Weights of a small GPT-style language model, trained from scratch on English Wikipedia.
Architecture: rotary positions, biases on query, key and value, tied embeddings.
Each number is 500 + 40 x the weight over its row's rms, rounded and kept within 0 to 999. Layers, rows and columns count from 0. Numbers have three digits each. The size before them is the row's rms in percent of the matrix's.

# layer 4 MLP gate, 832x320, rms 0.175, rows 337-366, columns 0-159
102:593475505530467481500491496515472425440447518529535550526478487420433537475438483550529465482529501461482514508504497470443567516526464506441478478476504540495494541552496507446454451529477549557500510493491525583479545516487458440465502492386503538543499446510484579550534462568531463542447481437483527535551474418584513509512494467452532499558534525598528551465512501535482509558491456565508523537523445541459570526504533552524554549496487535499506472428513486507478523462514519
102:442436586492533484522551421501534521510503522476448421417497504543516488446543490511486403531461521464543465548529477508496520554414462461466457514515524540463473465581521472429511480480467452514488535498563490584497506567517525494540530514494492451516552504569452408500486447520513551522474537430419461504485553448484507578508513540510471500510459515467470516512509501572548511505503438467505516474560517550534487470485517431578464528501502511486522478500560530477538537536465597
106:477520523498522496534524512543469464528499490518546494471466546518471583486509504487564452476569503507453541507510474506439459522530512450510506434599507548506479503563426501440489529508554523474540566477534477514569533407468513547507478441442552500547479564536529500495468527519494495525483540550507426468514454516439543412472426488484527433552464470514579482523485506494492495469484482449479506519528509448472499573475493460526505561431459555418427518487511472407517517508514474
102:506526487509470546528503489549489524427481500532434463466507450456508520454434568451487569536439411479463415505464475433524489489570400533475507458562483514541536512523568563518518507535512500521496507517550525508488456550557459488504456448470503509496473450450435457493496509455517579484462496499486465498499479509473576496527552587527509530468453471501518565398457578497443546582550484541476458432483478462512500454517523511387503533509545486483439543450514432499505504473442557
070:469537562464471515505441536453532441512534556485403512543472452449535473521517481507457518476503531425448472422538487476443543517487537461534478519504522549528516474521474469556531463452453550485502478527523474561489524433486549545468487479477478532464424503433514549568476523525550496476471506532551415503481499441531557511476457495516519482493495503510488486485515493517540492540479455576424480556560520507506482502511548410512471433545476533488487445504473531464473498500525518
098:565491500609496516497429508518457524534478492492499541424449487466548517516481504484510489572509448479467521457536528577535483436515606467507547521463526440502505466475476510532435435518532543475517529388569525493546416494461448582437537503495470446488473570523478528472543522503547521512493508514561552489546447518514416494469451507491498493577566500514538543514443536445569567494469492444478498499511521475471496547458480503511491537469464530470462546528558517478542559477513457
100:538559532540453514468563476551505471478446576494467542555476469509525496435513449499508526501526576490524523479497480480494465527501483483500459474487515487497501534531456563514459579451502510454545454433527455519555490518475469486445572501463458474552452534440529528476565550468575500460539477487524551529500487492493628532541515503534526516478500536543552553504475562496569510552480537505497563530504478572570472465527478508497418567486532567483527505473507466475428545597511554
106:502518437458548499485481522575600562460538535566582489487576487462541477557560506566537457545508482410576541545491459598504488456561495457568431543505526446467469444562482502460553472482494486451452506506526519498483469562479528460503431493435459547561527578515492514508544498487455590442518463442454451514509434491549495534515490462486462532471496527495589516454499496512528518540506482494551556480571454410500513592532456537502482553500498423484530480609514457480465489484426491
103:497541488495520538482541500485511537442517519507427505479483421507593537502517497518546527460455527493553530520497539468541489442504497441528531508481502541515517440502566480553474440489536566508489457448458545441506495492534568447577463531456534464528498512555447549505536456501444515533551456488541538436549534482535423554482501525539460513531496516439558511458471495476474514548440558497476465498489434501582583506484460525484546473536497522510541562573512485479560514546569603
107:473560536476433469453517455539523439497503468528468470512464593569424464530523602502520481557538496502506467512547495546571529436525531556471529513479507499526540489491473502483549551465526416474487533449476487514531448549583550490452521558554539508537473450451437501508505473515514469523532426432487530491481500581516517561544488491505501540576532414491487491515464503548538523523522440474519520468517482523452549534518532522485515498493510501506562510540490488520494490424486567
095:532506521462600521567457464443446505391562476440491500477553509512425461466480475601513484474501463491507526516513449460549480521510462484518427524545450450560485565466464462531439533544471539432482490534441484433475527497502546510521554501610518506510419522478455545478478521505509552538508522522470512507508511454441564506550560533471459509457471517484492376467514531594490440529449446468443435463563419451516509461484506466518457500490539535456373549473480411492567540534462566
101:453470469546506403478554494540527526445485478545512439529480576558522521483500532422501476472500516602487474492520469530537533419452549486490468440489524541530491510499533507496509499497457460571509519486488516402489519515470551422514533506462478505535443474528564468407490534622493482474477531469515518472531591467510498522475468557410479430500429503473494551551469516496524568460536477486461505403441583501448549510488505457504477509405515464503542546446507441515529555501502532
097:507547499480456527483491547501541519517433481471473497480568528467488521489444444460494508510523537488490534513467463463514466411491468489509448493467410468552419489502430474547571515538479465427516445533533499468495469479523449454524497508517511521462513519528439516523502554520443457568527555563513486492531520488516543472481585470472509531491500589519491475451567533514515468510456430545469478515535487523461547454420402468553553459488447519527557538414528397510558517547461566
116:529493488483516628497517364524483537500502504467521475507490519486580466504489510485506464534456517535477559446545451518497552452486496507540524516518561510565469478478445442470529505505578481474451527439536509444536464518521413444506562461511527502486466510522549474507517486542475487476534504494529493500525523496469481544499433506578481489496504460504491471472475494555489510521493531582382462537583564474536571474427486516580463468461586512530430483503512431537567551500516452
094:420419457471528488478472474497502462523479554533470463466589434517576499504459481511483527484532549422436517442595534484460549460507549459508504469544482435459516499466467490526613546534510523458472524491439456530528555471536466511538530538498513480465528549538522538476505547574519491469515544495530529521502524461468489495419505366478574446428487527507420465568581492484503563467469543484517593512504424499473477537477504480507465500537490446544487448503437540478577462493473523
096:491500443546550538530457552557509467593499504467489442533477494478506504543497484551574510453518501495453476460494539532478501492526482486468484554410564538565478505506478521470540516542434493435483564498425453463460444447476496462449493519485500462450453464482455498476467511495470486508425531528632521578523477479513494559538492456535508472477538498495461534495501543524544555476547483551490511467538493529529450481481496478486453535527478480520501534503349458547546485485431557
099:578543573491496457494467518523481504481523526592475463488555529499417379539488513499454422463557480486490535485545537508501487478511514469521494493550504505549433555444487549477460450525528512467587495532494521441450515567467512529465468460488492425508418578445480550507567552486484519557474481490566497457506457564516527548516505451566433529450514463486465554510549475464484477548566484459475545526515507485442505480483509537468487489492463488436489538562508521472423427481464525
096:558495385524509510502519459511531406549465549486481498524495464543490457470522533449540574505521544481500462505462515502533501466557517496502460542528510493536528573510520554491442479449461469540579615453538443510557528445484483538508563533538528455529550510548495466532498514506473515480493492470486490464529452544454487494506528497423495557477408507459491512542520497498553465512446578515483504483496485521504509499525552460527444586567460513515447444490487514450467485534517526
110:484518548566496500552475480502499611477441506478434511525571509507546491425421568456508470518470423510526587455570572527501482476520460515530550505426478545490481540500468541483474532554498494523511476499539459506462535552506486493515445582455531504517520434487558494526538521507538407530503470473415440486484508545535552511517487422568559437521581442492509508586518437525510473439497444455539529455513482508486466533460457580496510494483472553558592528529539566522470488513473525
116:551525474501499551528498502479496530450515438496528459522519443568499510480462523444470503553572443459439510511530453526507478533493493485463489552504514462564491523502393614510494493501520429424582424485551480455447527518497439545526451564520483554519536446540506511517492510453481512508481474459526508511467556475485544476475594525462547453399482511461541547439544498481556433501547491469521552531521504501572454491406507519556504537545542368421500482541547497503507548534495535
105:501499493473518586579483563468507507503542399481526485492487555551462460484576492456511531561518477445482448488512554456456476466552578512488465605517462466546482399490466493559508559488563465491496475512475534444490545482542449438464555556489526485480391468504478419511588516439449410555440477485517445478462536530552485555548478522433537504503487492578498396484556479506509517485536481521485482514535475533503534536535564500453475512502540447485540581500553575483537465482480530
091:427570509511486493515481465492454493503492512464499532507486530546458592504499524463501487572511500553514491548484514489500502445449528438545530504500531559491470447509489497467509471465519542465523554486465425488478588450497492492552535493444430504425496440510577450481450463503527525507549493527497439396531424507564506476493517479472495481412558558486492477569534544480499477441552542494456529480489497522437513572536559492486574497532427466483541472457531587470511524487401500
113:483524474506446478488491466451518550486513488450529477519484503499493491558515507436472366474546526586539544451475513454501499458517561528485498499529446494499470537542544546496449551510468454500564439535432573568520477531523505510438538548455516398485510491481449500449519563474514554483523464560521559523359541471530431535554498487526452596489475458476503501505504522562524552544544493495491521500503515492448517536440514515532484525476459491457484452560489536510466473527531455
098:533497464556497544493523449535612452510529489438534455497545436468464491506498498531493507498432526534441561523535518457538489449551516469537534502492474551502472526608446446475511525426502526566514544531537509490521466528545488536571460556465503531556459505501510561443500541555515526514459503435429474508550489461481504517542530503532524551583553504541477465503492403503457496539519487510498524457472527461523519410527524495533529485525514452528561530492501464533513546504438491
092:465464534417516548480447442567448529498542510475543544570496521445513396530442552505460520505472550538500511534535471467457496477439518438455566495542563524530447479526519574518496474519446484516432536504499503491536443469466484525517423497470594558510470467501550539476483457465529514511529559570515526454509485537472495519523465515491417518494537522533536399499465502477519433440467483490500495562461516520482564520539550449452500534528449444598480514467455491545490506529476505
100:534556498492546546558525511525499530492471414516430487468576512485440598477564452508455512507529523511501465517518455497424490462529460487521470537485528511516513533394510493532439516516494470528538523470431530426498479419512557513538437482486564510523520550546450461548511576511552540532483578527557568481466494453458465455459533555567462485447580510580465480514528558462476468616528506482473514470462517534499462485525414476610431473574498531514457576510517491517545462531503467
101:559441442455442525497504562485492494514449482497465476485524543435600549513507566470513478556512488517570506453494507516448565474491436426512534554449480516426464473404419522481576512540544452576482461471494540543506558547498522468493500472528500448518581433445489471471555515502493397535470502509527548531477525460528478545463450526461488461523534530523502406511497524542499512491490484519480462508546564530492526471509463569488510504525476566467459499514460527520471502446455472
098:512505488433469486461458510436547470510516480585554460523538547516562488475452558575514477561533466469476441526571464519494511492525523480573540520487537449484448457416509497527531502503572467505494548494439537543528446447551501516526469484397459467481507568532511529484528523441559520552568550519518494486478508518493502520518496492494528513466455500449513569529483587568469472472561455533476569432541522548552503521434484531474424462466483533430497474525446491467527468465443510
102:469530502468480447481527509433538541443463514485470494503533579513531551487596521498518502522539446535542474459472526454479549589477545478545548468544450459559542554489525517534461503514526493515525487520507498509498580429428475484552535512472491542545488520599495476424441483485483534513513499446460495517485477552546413536502509513500469515472471426473470498453422450479461408458488550473473454485436432447520556506494489548516531557469550540464515487462446437500496436496512443
100:506435527509559489504495534630486530522532501512535512563539484453459568469490549460486467496499423482529484466513451611540456512455519490516457459537428384498411479537462440492433593480485493559509557544492519519479505414494540495493546506440499557494589597516508466475508479561496534523457507507463554523509478575494494446524533514530488498476503552519460505479544559559576464489487438517485522471527506501479462515516476528487481527459529510502541471553510454583466500516511515
# layer 4 MLP up, 832x320, rms 0.194, rows 337-365, columns 0-159
112:461471496507474515527455506486473499482465510536590492462480444525513495477485457451485423489530590537438527498490529535500498493577455528467535462563519490483475495554486514489447511508465577555533507492560532540452479553565458523463529478443491502580478400462448503536506557545440500507494477496524571483430465442541570488445520531483461486477537501502526570474534481479463497542496511523549528536497524549470514486490525623557581480488495498453475540433497515527429540486470540
102:585452432530500479552497554441540502461514489530481505478453484479470491482432486445542479511525543551519498464499579442512411436463509483517522515510417487550562515466431514493510551542531505437503466485470476499437480560525511506490503453483494581501458440423524525572539496477516511476510424526481519521466568429549489472493514492461426496496584472464545531467478473472520453543567498588576475473507559514443541482546533595505530528530414422470555485522491430541437538494489460
107:542506491473560568418498471480506460486537455494526492562513539485515531490543546560506495491518526465442512501512415527475516558514546469494546439403521456460603488411508465484495510435466409511462468474493567538470530443442511515467555522496443527494491596506544583457544519499555567555510506473510430474453583536534477453539483523507505435483495460526478472484534535506494498490504511489518492544623470451508439499467451471499479546475488535545480500522483514443518473586536479
099:465495440478508459463451517503519476567529530470455452606466496534432481511545467551473415566430514511541616497568549572554473542430537494519487470463500508493498472505478433491448408490512498494483453409431511520503516481485474517491576470497398507532458478568507515481471547507483510451534536437511468566440532531505442456519475440517531424458525536426520525553540444551529504458472530527522479503496496459527472543514504486506500521419423533505532495531424500475491497454511516
070:533521518476470538516548475440542559510511440545595425458569524465530511478504559470514525550487517621565542576452461569501503504520438528483537464525484406487438461501472522493501420530477507520436475506488559460438538484532483509549462438517533492485502509456504509529570486500510471518491462505442488419579489558474494471535517451502444506449477461576504466519455483581462468476508519452488469486484520497501489457425472533478447544476523491496507544493589497451524545540527600
096:471477520474497540600497539518522482542441596487457478532577416606513492467549533481507441433379537540521478544508441551556507526435513503424484495545483446537513499485458490548485486501516471507510517482532471467486512476539529497540518503521476523533504509450536464473513478492530496539482506474489462488487487547492512513424570493485481516471471503482539424498569431519467444493498542545477453485555448467509495500477546544489491468508486533558584495499476486499508460530484487
104:532448503422507546467500550555485505472483489444524477452452435535550487518524514481475534512489507497381514436443600451569444468475486480543474379487508479441502495509424494531532451523486520457578439518446444529476525449482548535469481514466479512481496439482538505465481495523459499566555526454427469507546557533455422544526558550513529496482440500489561470508581425502460493501487522507482531517467483504538497473525521449454529451484474458531513506485423538507517481539416592
102:510498505466554492435501493525522549491458485547588539460497527466513487493532469486519511510564512479536456487539544478469543503433574484472514529468410471526468464541459496507502521494514499502549488518509461533536514506481552540489482527544529491533502512551450458484533569532527462500419435454516554558499467475465513449552489474500508502503464561431521498482504549509584529497530581512549547525419450459514481547502520512530552520542544508466471444572535504410555456520430515
098:507451484597484468536472403524442490535466523455504451532463494504479484465544499535469496572463517509456527508526442436564572495510445478450450562487496474484461530530471477466461551538548524530531467576599484563513477473485458566505523486536517508508499499465389520531458508438484537524555448517493547570519523587486477543476539472424530549524483477445497475485478458527460526565424559503508553575503489497476508513525535480497558517553462488474463530539491468509494504525451517
098:492459525459536567506489487449527561497509452486536592532535427493473551532446446441514487491478463514519500468477520537519497545426536552533454467506528507554433531488510487505434465486486549511540450504380497492556503525456545540531506486475463504534454496492480486496545433471501567479459481459494482502538475485484472501481505497510470498481535544487435505479546598536484479536502401542476516472496520486533466569495446423483543552488429494530521464484461535504458518588496494
100:493475537481471458483464506552463530501387555441440497479452579512545462535445488496522521490465466528470451486532532488425514543484524502473462544406540565437462507437425444478581478490513544523458435601478476465512491497473471444537557547512457531470501439492527471538526504493506483568548454592540417524449500477540504490491430524458559530551530610459511478509483529447496478419556421492546485547512463486481462510454477534492530609507530516467451510474514540472517554459478556
101:479445501449493477493436496550592568561492485440493577527480482605525492508487531464520520515487557505478533554479410562461513561482497500463536491520456500535475571475534521542553454524479546485518547493403487540521509455554485509456545491496510490456444543586533484413506471483562508571466482491512528520480525523513540470505467457556534492554461479553544421403463502543530525483466480505490477492505514499515497544574482444491481490485469524520526481534613525496470445541532529
105:458505532552447567538436518571513570377549525490518478492524471450555505495514486456439508506555557500488499472472428457510557535616502431534447438461396457523428499491435562499496515465450538473504491493475457481492495473499471458581524425513464512475548518584436582622485503483605428532542472548531526524533500484459538502450489494474465512528554508497485571531477419534476483489447460492480555503466506502488520513465480483565539485534508520471519522491516530501545529511492547
122:488482430560453504501455452522488515457438448508469456472525505566488465469526417491561514546474516500502433555545483502547518449501466516480469506534503450508493534455482521475533481540497503454461495473511488537538529498612473480517458471488463490475544492502452472465427508453500468465468448534499432515547494543417516456473465511393503426565502518476528550539499453443537473466509546524523614462540499496421552485456526511494533514430517527508519448478517477472482505495464513
098:469597559587417528487536488461479416536478519496509492528489535521561510535556544506566429509391478488489483496501502527435544462508486460431520427498545526502499503478448447528432447451495551469549609477547498509496497504421602492541543416524537498516521511523431497478489489551465511486505530483444530542470500507484455476511476493522521486468435495544531539502508459441471489481503467494481516487509513508504415459517502547443495461517452525461507546545542480478563492426508455
098:526441514522461554496434506513477461561492486470503430541496453477524494514476454533473543505551469520498536526569522545577537514527478457534476488484467423515529525518475503443455515478485399460501514501433498542450490516500536483477480537569491447547567506496465496426505546446464531478452475519496527515444482440520431544439416490538431464538508454485483517518561505539456459461448449506577557555476525490490603461455553482490447398430480512517486538472493608482448525507486479
098:510561540458471550571513543426490484527516496507498404520509528459473454484499521461472562517557503497480531488513547470536530445517449489507452544482492530484441459428495547543552513467531420488481514433462489471449517454507528494486402509490535526547517509426497560505552558425542524579435515534547549539493562414502474525477450419542507451486520484510561475451502574496563533518457494504567472487556533580497565492500461530578572519498459485440541562551465498500512464551513516
103:474457356530426497453450496546442455430440425539527416495446418566517462457505477470540528484502512466520552551490540516450536463494448462460495465448421457527499512522482496499534483518475523535541496519484556460499472479473496548564545459519525515489532500490521494484477537483541495498483573472457523576506506495550485497471551503479461484513479493492548500459517490462442467462552462517530504455533514525474520480598519489568526467532550567475495540474562494509504448559534550
105:506511476501548498470543515486456499492480521515531479497537571498559575520506412516510484425445525481519466496556523482504443488552481483472508538500470492581452530556522517521527544531482485435531473510528519538444445482452494509581545465469512590429461571569558482554513476489476436468540487506491471493526482570478486456541516439614507498530430502492494434458507497518559546513474514441535536539442525586502495509505457423449470491487507476497462471552501500456537474521457494
110:488535482530514578511545436558507513471478479512472470538474564510563497447438511499418517533569453460478523509471487541480469450391553486485480456445540554453464532519505489477479532546516449505547429534534456516508502531513485474453511517567502531462564415548478554523486517498507491531532555468524524551517497501427511525473483537530521552503526526471582452465563508540562495476473515523536528569561562524533474465487503416555533532490552488431573508449545463498508503569510485
106:459481496512495509378460481452439521532492472440502507487569505478486439488484492471504475561479496528497488519595566513526531504476472497485542516502484495554532550537517533485564617478516499584511459542462481545510437547519502493484488448513507548490496445575473461529535448514461488509492513538479507569518453538492482501483545441472518398447456562497511504506504498523513473501497530449478527475472489497494475429547508558438418436366433586541580483588551489455590516493453541
102:520519529489525434532461496483558509459523493491501530484502504470526527474551545515528467510488482506417477474455437520501498523444521527450477479522528512503492378463428403466495518511506483533522448584462540505504446513491525492418474538506498486496478521476488532505498576558483495489447473531560531507482609519492563472468485516557472475556502421567503508554492425515569568494477500562453495449454486491510516470406511418532531495519531511490522438524452500498467410477521479
102:490463479531460446546538465470484534481505531478533522514532502512522542467528473497452569496493424524491578399461482527442443529530540509516600564487454460506454530457540606491501437519521477486498505531540500533547403564515443436475499486418447469511463530454516468493514572479550554480568458461577484573569480496510478566517474488532543475513516509452483488505456483527520489466450451452479493523473517441433524526513498499551520488451481486525559473473519494568461460529481468
101:517467513490439475516501556547539539475569534452500466651466537485544447488509552554502525453472524517433580449464569472457524485482485468508469461567507482484474575468465488487468569527549485564523522562531478553547454491520453482517452520510559541554472502450501440532467495525430490448591470580481467472454541544492532510484523457552548497528448591589530473544513465498441493534567512503464420527503568581504458526515485500460502490529538560517546538528508555528485481492450531
092:485462531446493553512512502582441497420481505467481587507527458453539516535470473481502531540428509531483509489529437475478489539491520418490493523481513416482505502462501463454421569470550571486439467492496494475508521510444546469504611502516500505508539536484481524561563507480538483478494488523497466520513457519534448443491473559490479556538501491463540481483496519485456497530540478468490462509528450486557451453481429517467539509535502443454496505480559530472495433511605465
099:437511461579517533489541501513475441541529574503481509541491519452461548497501485525528528512546583520495458494510537503525374579488427404521538552564502518480474506529432494534499452423461477520442469499459491548485608522541552536512521462545535493517480601542484496577536544527530510519500475539443478582511475469493413553453466547580514500472526492443527484518483490519400523455560490530497523504494412475504534431518493530563513445571505550442562531516462480455482486481525529
100:520589506479551498545591509489526480422401507525452485537548437493559562532503491565470539465476530458490573484528520435430457552467386444420498486476540470541464492478450476558456472528449521481465505531494450467455532490472529488585544577438469504540471452493561525528538459501524444481479527502553529521453538519457535529568448520520476527516447494513481477524524440496445473430492447528488465517488552508551561542478514437470518511461511462555489519473461484487595585442505560
097:454475568482477521422544533432471508508459495446459504446501515578569475546534501532514464532553607427487507498525555558452417465524527537466509456502544553405558458501414490524437486535543497486501452465412521478540531428519550524532424439504501469546425441549518505552560486494493521386550552504460440463540537451469496465456471468462546488519534514534480469503562531526528528509577448462489493431459559547507455513472534529443541514487479502448516427530489603480522432549464529
106:530546497454548526522479530510549533481504513523470471513465488487454542513436519459493496471466505511480527481420537490452473411507475530477462494589522588488515490548578477514487433426462560502454498505557477523528571492566510475578478430501494444442553523496452520598516448508504434494488515500486473520562507491522536522460497547507564516470442546585476460527542460491474525541438558508506508478517497518462434436467484472488511510502473533526433503475500545456516521481466553
# layer 4 MLP down (transposed), 832x320, rms 0.0705, rows 337-365, columns 0-159
117:572498460548511525513488511502529465492457503504434531544489544528506573464519555531497460546509511490487520562494487437484510458480516538530508510498546530504418459510463551515496662516503530485509544528535495569490524499509475498498415445409528444453483442517518437488548505512446439455482485515481603457573565517509572499569505454466453508542497520502482510527527490487528516531511456551494497527556492507469517493482518462512552577498480500469566487501522500455490532544565530
099:609464416454440513504485521554514518513482522532506493506580489507441561474457434492516425429469499484481639558529469500510501469527491469490447480514516538510518567530478470451512578559481504480440455418514532506578531540465461502458545513460543468530549537503473461469411476504501530508519522492538420510561474489496524479493442570542506543453467444566460537424542481528537480529477509512513483541569499549538522504533501450478539520480522499520411479499468435508511428508473471
110:518480463483495522602511458496372502523491466473440487470463432511508490513500516441471513508539529553410499551491423472451514474493530507565511499448459508504618526479510519489492492516473441472515481536509488470537523454521523506482494469511458561541536461506597497549534553535507512476461503528468480445478396417570501506456480477443488498582508441521482448557538447517500485489481503450465440481444515473536465478457502511493528526387471431435506430518455461478550493587577512
114:544480528491572478488450490525588489501552545473522472541458491533504495452502412558542567496497514450544484489533575544435513472486562513470489509473484493468479477527489475487542454535560519527486517471429513545546499554578583559483549480570469477541542460559503455531500503484472521478449495502546474537463537492473454503570520492489464543487515562490482463526446552454483522476473452540472500512445509446497441445515531497479452501513532464474507439445436520536501532447589525
071:513527462443534531418527530589469463523377504522443572555497546568533538445509384505473450485524446452505499483509535533477561537460519449443482484493479526464523482514489521458518507504502532508593441547522502494568502544477458539524494489445516463537540502420509454489460550493431511569486501496512511555529448530519478511543519500527504479571491488522476507432521470513482532532469570544446518524460478483470471432443477483501486544451512479452496429441458511571478444481452459
099:425504573511530499520429447569488437463529481483498514514531540459518459466469506424475509550464461451500503463493538486486508469578513493543486538512483530504588530518527495535510430535475473504500490539492457512469479474431486447416468506414531486529531536508464497466466488523456550427514567513561538620483490538437493518517498442473420449564488522547508472516505502517516531598531469481539469446467501522474476502489452462546510547530537509464457438517506428497564519566525510
102:495563497488574560537528492476547481476447533508492533420500505534446529465559507438480534467553488496456426503511484566551485479452508493442474469472537491463472488565501421581518499477610485445531426509518511488420479407516467514555508518478469596464465525522578557526487488517527520517524508436502581539500524457516515549492505523515483500534513455523500537496483480564558443531497548458552542499473561544459484518509452484521395425515562580486441470501526535549541493492460470
099:558542480437532476475483485563488487524537470494486527527514614459399491559512550447414527500488535493517525465553457430505551467547521493418529416413468544493433429500500481483444494512545478537562472518515484524534528593454505520565498504475454490503512494520471514444532386489487430593495506583501576468500521517492533481532511525519471559528486508497504505553541572515522578562478509474473416500449519530520428505469443481499508494525477419512477420517493538542555508512518564
095:488496505457470569468565484492494566492498554531488535488534436515473526525481481554495435460519497516542520449544472464532433494485502458496474536518429576537497510485527540489517578455514472480543561447488530482422463552507450455513518526422512552511488469537557464495487539497426461497450502513516500446421500454532488455470500532556515512520471515494468476549460490508512578481459526541533516434452520553478493530502489439479429541546499467563523544493561551588514438516498418
098:397464483480545501474488546459482534524523471464505457473510495514510500552541462555550530509450534521495488517540518481545433476453472466529533473496456454539515460388455531524479446552520496581440560490491512413534507492459521624519495493547479530443432480519500441462491521513537496504536564474521433478468559460465422536486497490527502446492555538567545495514532582527468426464473526546495461474559503433518531561499537539503520541482507475396467503475465428522514495500470459
100:531485558575547498494525482529522546428538451537522501538482474514505555422509552498519534504517464505473435474532445499552481557539485546497561500485421469476490495581445461488426479497437512478512430483560603509438500514538500528523446483539545489524496543445520477510508487572504512486441502480472478521472404489510509510489460462543478456494535447489454525509523507493496449553516515434522497480534541476460507510473492538505463444483422569515486532553434458540557470543455464
102:583523469467475441512461455486523589566450586430491434516522458539447513478508432538437472443492524528557492502498428494507498415539512499523533542506484363500483476492467519563575489512499479490512527493565461545482434509515538551543518505527480505512540499469520572466498477412515533474476385533435485545485549549471448432559520474482576484463436445549535521577520512518501468501568546500559551579575530463559496470522513558501455462436502498528446425476464412507524480563506468
103:550513498501552502482530458516463513560468575583430463478537500430498596504527519485511503534509457481526495447551489445507486496480438490499443484449464519466468535504458387432405529538467523501499552502536519467512481558429479482436550481505512477499484471450518524548647508517457411434457496473542492453472456532517492458549552492519486494529517496517488464553507503485506486535392475463511477498536445487577509428487466547502525433496506507488461508493443479514524558484465456
111:455480569517538521464484424431560517516572575435506473509556578530507489532399548488472471510529524486474497487492499453504508479482557505466524492450459593557470518554512499576435500520525509507567462538483463486486485440464484445505542513516558471528501529515496515501515485572456548472488415502482485491457463444555574510505513491513455539588559467504474493441448536541497537552574494497520498470547548500567422523478439511470523496546511521513507505513451519540555445469447467
102:501430486495552471473479481568495503476548449434539429508479447466461498460470486468463571462552488565467496514527467563494512500542518487473528456492463461503494440533442500468526508486504508573527531500506483525536495526407454518526434526533512524487462491482428445432544447461497528438494475490526496520436539522507505555478495457447519517518581541489523521553485459497475462402518518447523553467490494533523514493476498503492550415386578502479575517437450490442495502465434544
098:465417473512516508467507445541549515345518532482488494493602537525508432501534539521475479483477500499538459513432491443475492482482480491525518407437511456631470469488454522509501459560523570432526460429490488451461487455556458505464498453517530442423544451559458514519466466508459458442535505509544486576503496532482481440545524493518541533530508503492543447427539534490533449507561529514519528508511475530530508532490556464565516521525522462505556542564505473442523458493440499
102:476531549492453561501549461494482458430413473459541469495517502489521512499515537503495444551474439461473510442524499505506512506507571451482405488501428468494619532469469535517477461487570567562536505539509538492513514450559396428495530537553470516506476501443548483506493504567443516506565527497524622475532453454511460513447455467490461469497521495518515550432491554522486460530454573501527440582421521533483498507492506500481502503560592519498477560510568524471463510517516496
096:478468546474493557477496448481555525543518566535462520547489504543489535562507495476474357475446524522452494575430476510541527514527549516439549468515466554471522497529520476509428521473568488388470524479544444546511470456524525548449458508503462470525523470574496450476502494473484515542474484526460530493511507519484581488522537474528513502513483487525465508474531506597595536601496485548442509473536501507498438514455478495440573514503463546504518490487496549491392436525557485
108:537551530537481480540521472473568558516544534483463557518522524474483519518526510462545531515474443540529493491467591495563493462519462495569537488488548449465479469577462498428476586460519479547540558522506515574453493516418493503466586513487543496489541557441510509435502458516467541520549511498510450458470536531486582435583529534486496469489436417583531514540458421501525586546532558471519534589511433495495539512437457472525555484466494547531468530476478561552529554530495476
115:530496409488484519408527539459478429584438509550479505501477540541520446532499467508549523511559507488518513489508497620475435538550495469506470475444503432525510497466555515539565488475532484405480519544493462567447480498498489529520520568538421499513548503551526503571427527499575462553506530552530480470492600507562479496514536587480558455521441506488456471564513476499518532458484500500499415512504459593527516581525498518535447425511507503572495455489523518497451468505520517
097:556481568596454464544505440479534487513494489468502504507470547485478578584443473461483496518497476527499412504505448439442526521585482513511463472514477487405497463571493484536421472516532557489503471550574520482471479474473517459479465496524608434532485544537500571508489459527498578455518489470563507502439509456526461494433468494514492499528498500523528484573497482487512515484512508409555567517480484532512517475514516461477488454520505457505445477466460474523491467579437492
099:583417479495427519513514489541493511500515549495458488517535491551548500429506514530430491418479478437466579576511483524424540512498470348528549529566445443545542551449582518567502484566551503497450518463537564511511527507482431509512457523482498471496494447488517462503458468536527489469474533504487553561485535486413458554436499506456483546474461524492504534400529542473445553556487490447484486477500492561536542467581506550482458490460495487529525544471462515468525501526520419
097:507506505475457506479496497526521498549541513475475524457523472455437471534484541452498441544530492465516498457531525500542525432521635629506516426525509515420445508583527533526392477501424541491490533527529484523532544516546534404410464490488559536534408520499476555482568512481508510540477524462532538494462480480515534512490512437537477508562496500456492518592508536524497493475544383548476517494506520489494497459495488492430600508533449487499519464500482532519447512567535485
097:463502451555507569497491493572507471518486499528521537543518446533477527500498535514437430532483567559507508481542507425482498469457440446547557490489506482468514488606487529527517441495540555554532585474474511438524476502481508491454484552432518415508473534448414516481481535517494526544537514495450522500520461543534502533511577563526556537530507528554461527429535446510480511432482495512526498489475538406499457433471537494439503472543537417473499563478452399520484495464516476
090:439489482500534479514408481418526500582484492481535541444532492497482496592461529529461516503525485530521540458552565491428537486558532478444361540509489487504514451495518586487507550511535446590498535446466544523451534571525442547527499516480564467501516505489427466496500485471518460560535537492533482553542519510557540540507498548490480424470472588528540469523453505449491534505486564484536507479467449617492483523478510558583540515456499466554470465517492492427548446442483528
097:496460519509467595456479530525556540516462474503461560531516536458428463458448492411513487575498526470492501499497463533485511472531573488559446492505465593519504494492512513554569519538588502488448555483563545549511508509537533453490446515526485432530514509475472471559521535513586555520544559439543499456483548457543489557475531500509550500536482406552513594458457500527465466483473453486515437531494502531461527603500550460457428501459488520524458534496460497489419554510474474
102:470493530540511487428537490476541453539475492534487500517480494515506518519515406529552523575590535512466463549568520503415486408496515495512530483450600483481509448504500442466584497500508520493532473505512473527460389502435451484561474459482523491497540521526513494509484493432499397494512474507495413488588511475545468535509483509565538502489425588512532536488470481477498502508555456472495462507479567453502470438500464488528511504497507528561493505547555482483519520411483446
092:492508501539525520484478508532557511485476476526616444497579523512519506469486470522461549507524476563480435497488423441548530465493417487467501500449476532485494511431514469538564491443464473468546523442511453498459482511463521504495446605440513414559541463446507492492521473525540503479482491443520516532484596510500489528503545481499500463482471509553544425456428439484421429467497492624487528519507483448513471466510547536572499541460506538470427452433441492430574511507491570
111:541483499541485537508420527516477507526589520553535493519546473491500460592394452502483531552420481529564470532599554592529460545450449482581496548468509555493536512495528516488472522475479462521495504538541482467567501484560476481535511497554473505464482501468539532572512503520503484510498525519465530520563480487483516458529506532487480540509549525491471448578489530447521513494541466464505494543521516479538473491509554456423429474458525479542503570608503566512492503512426530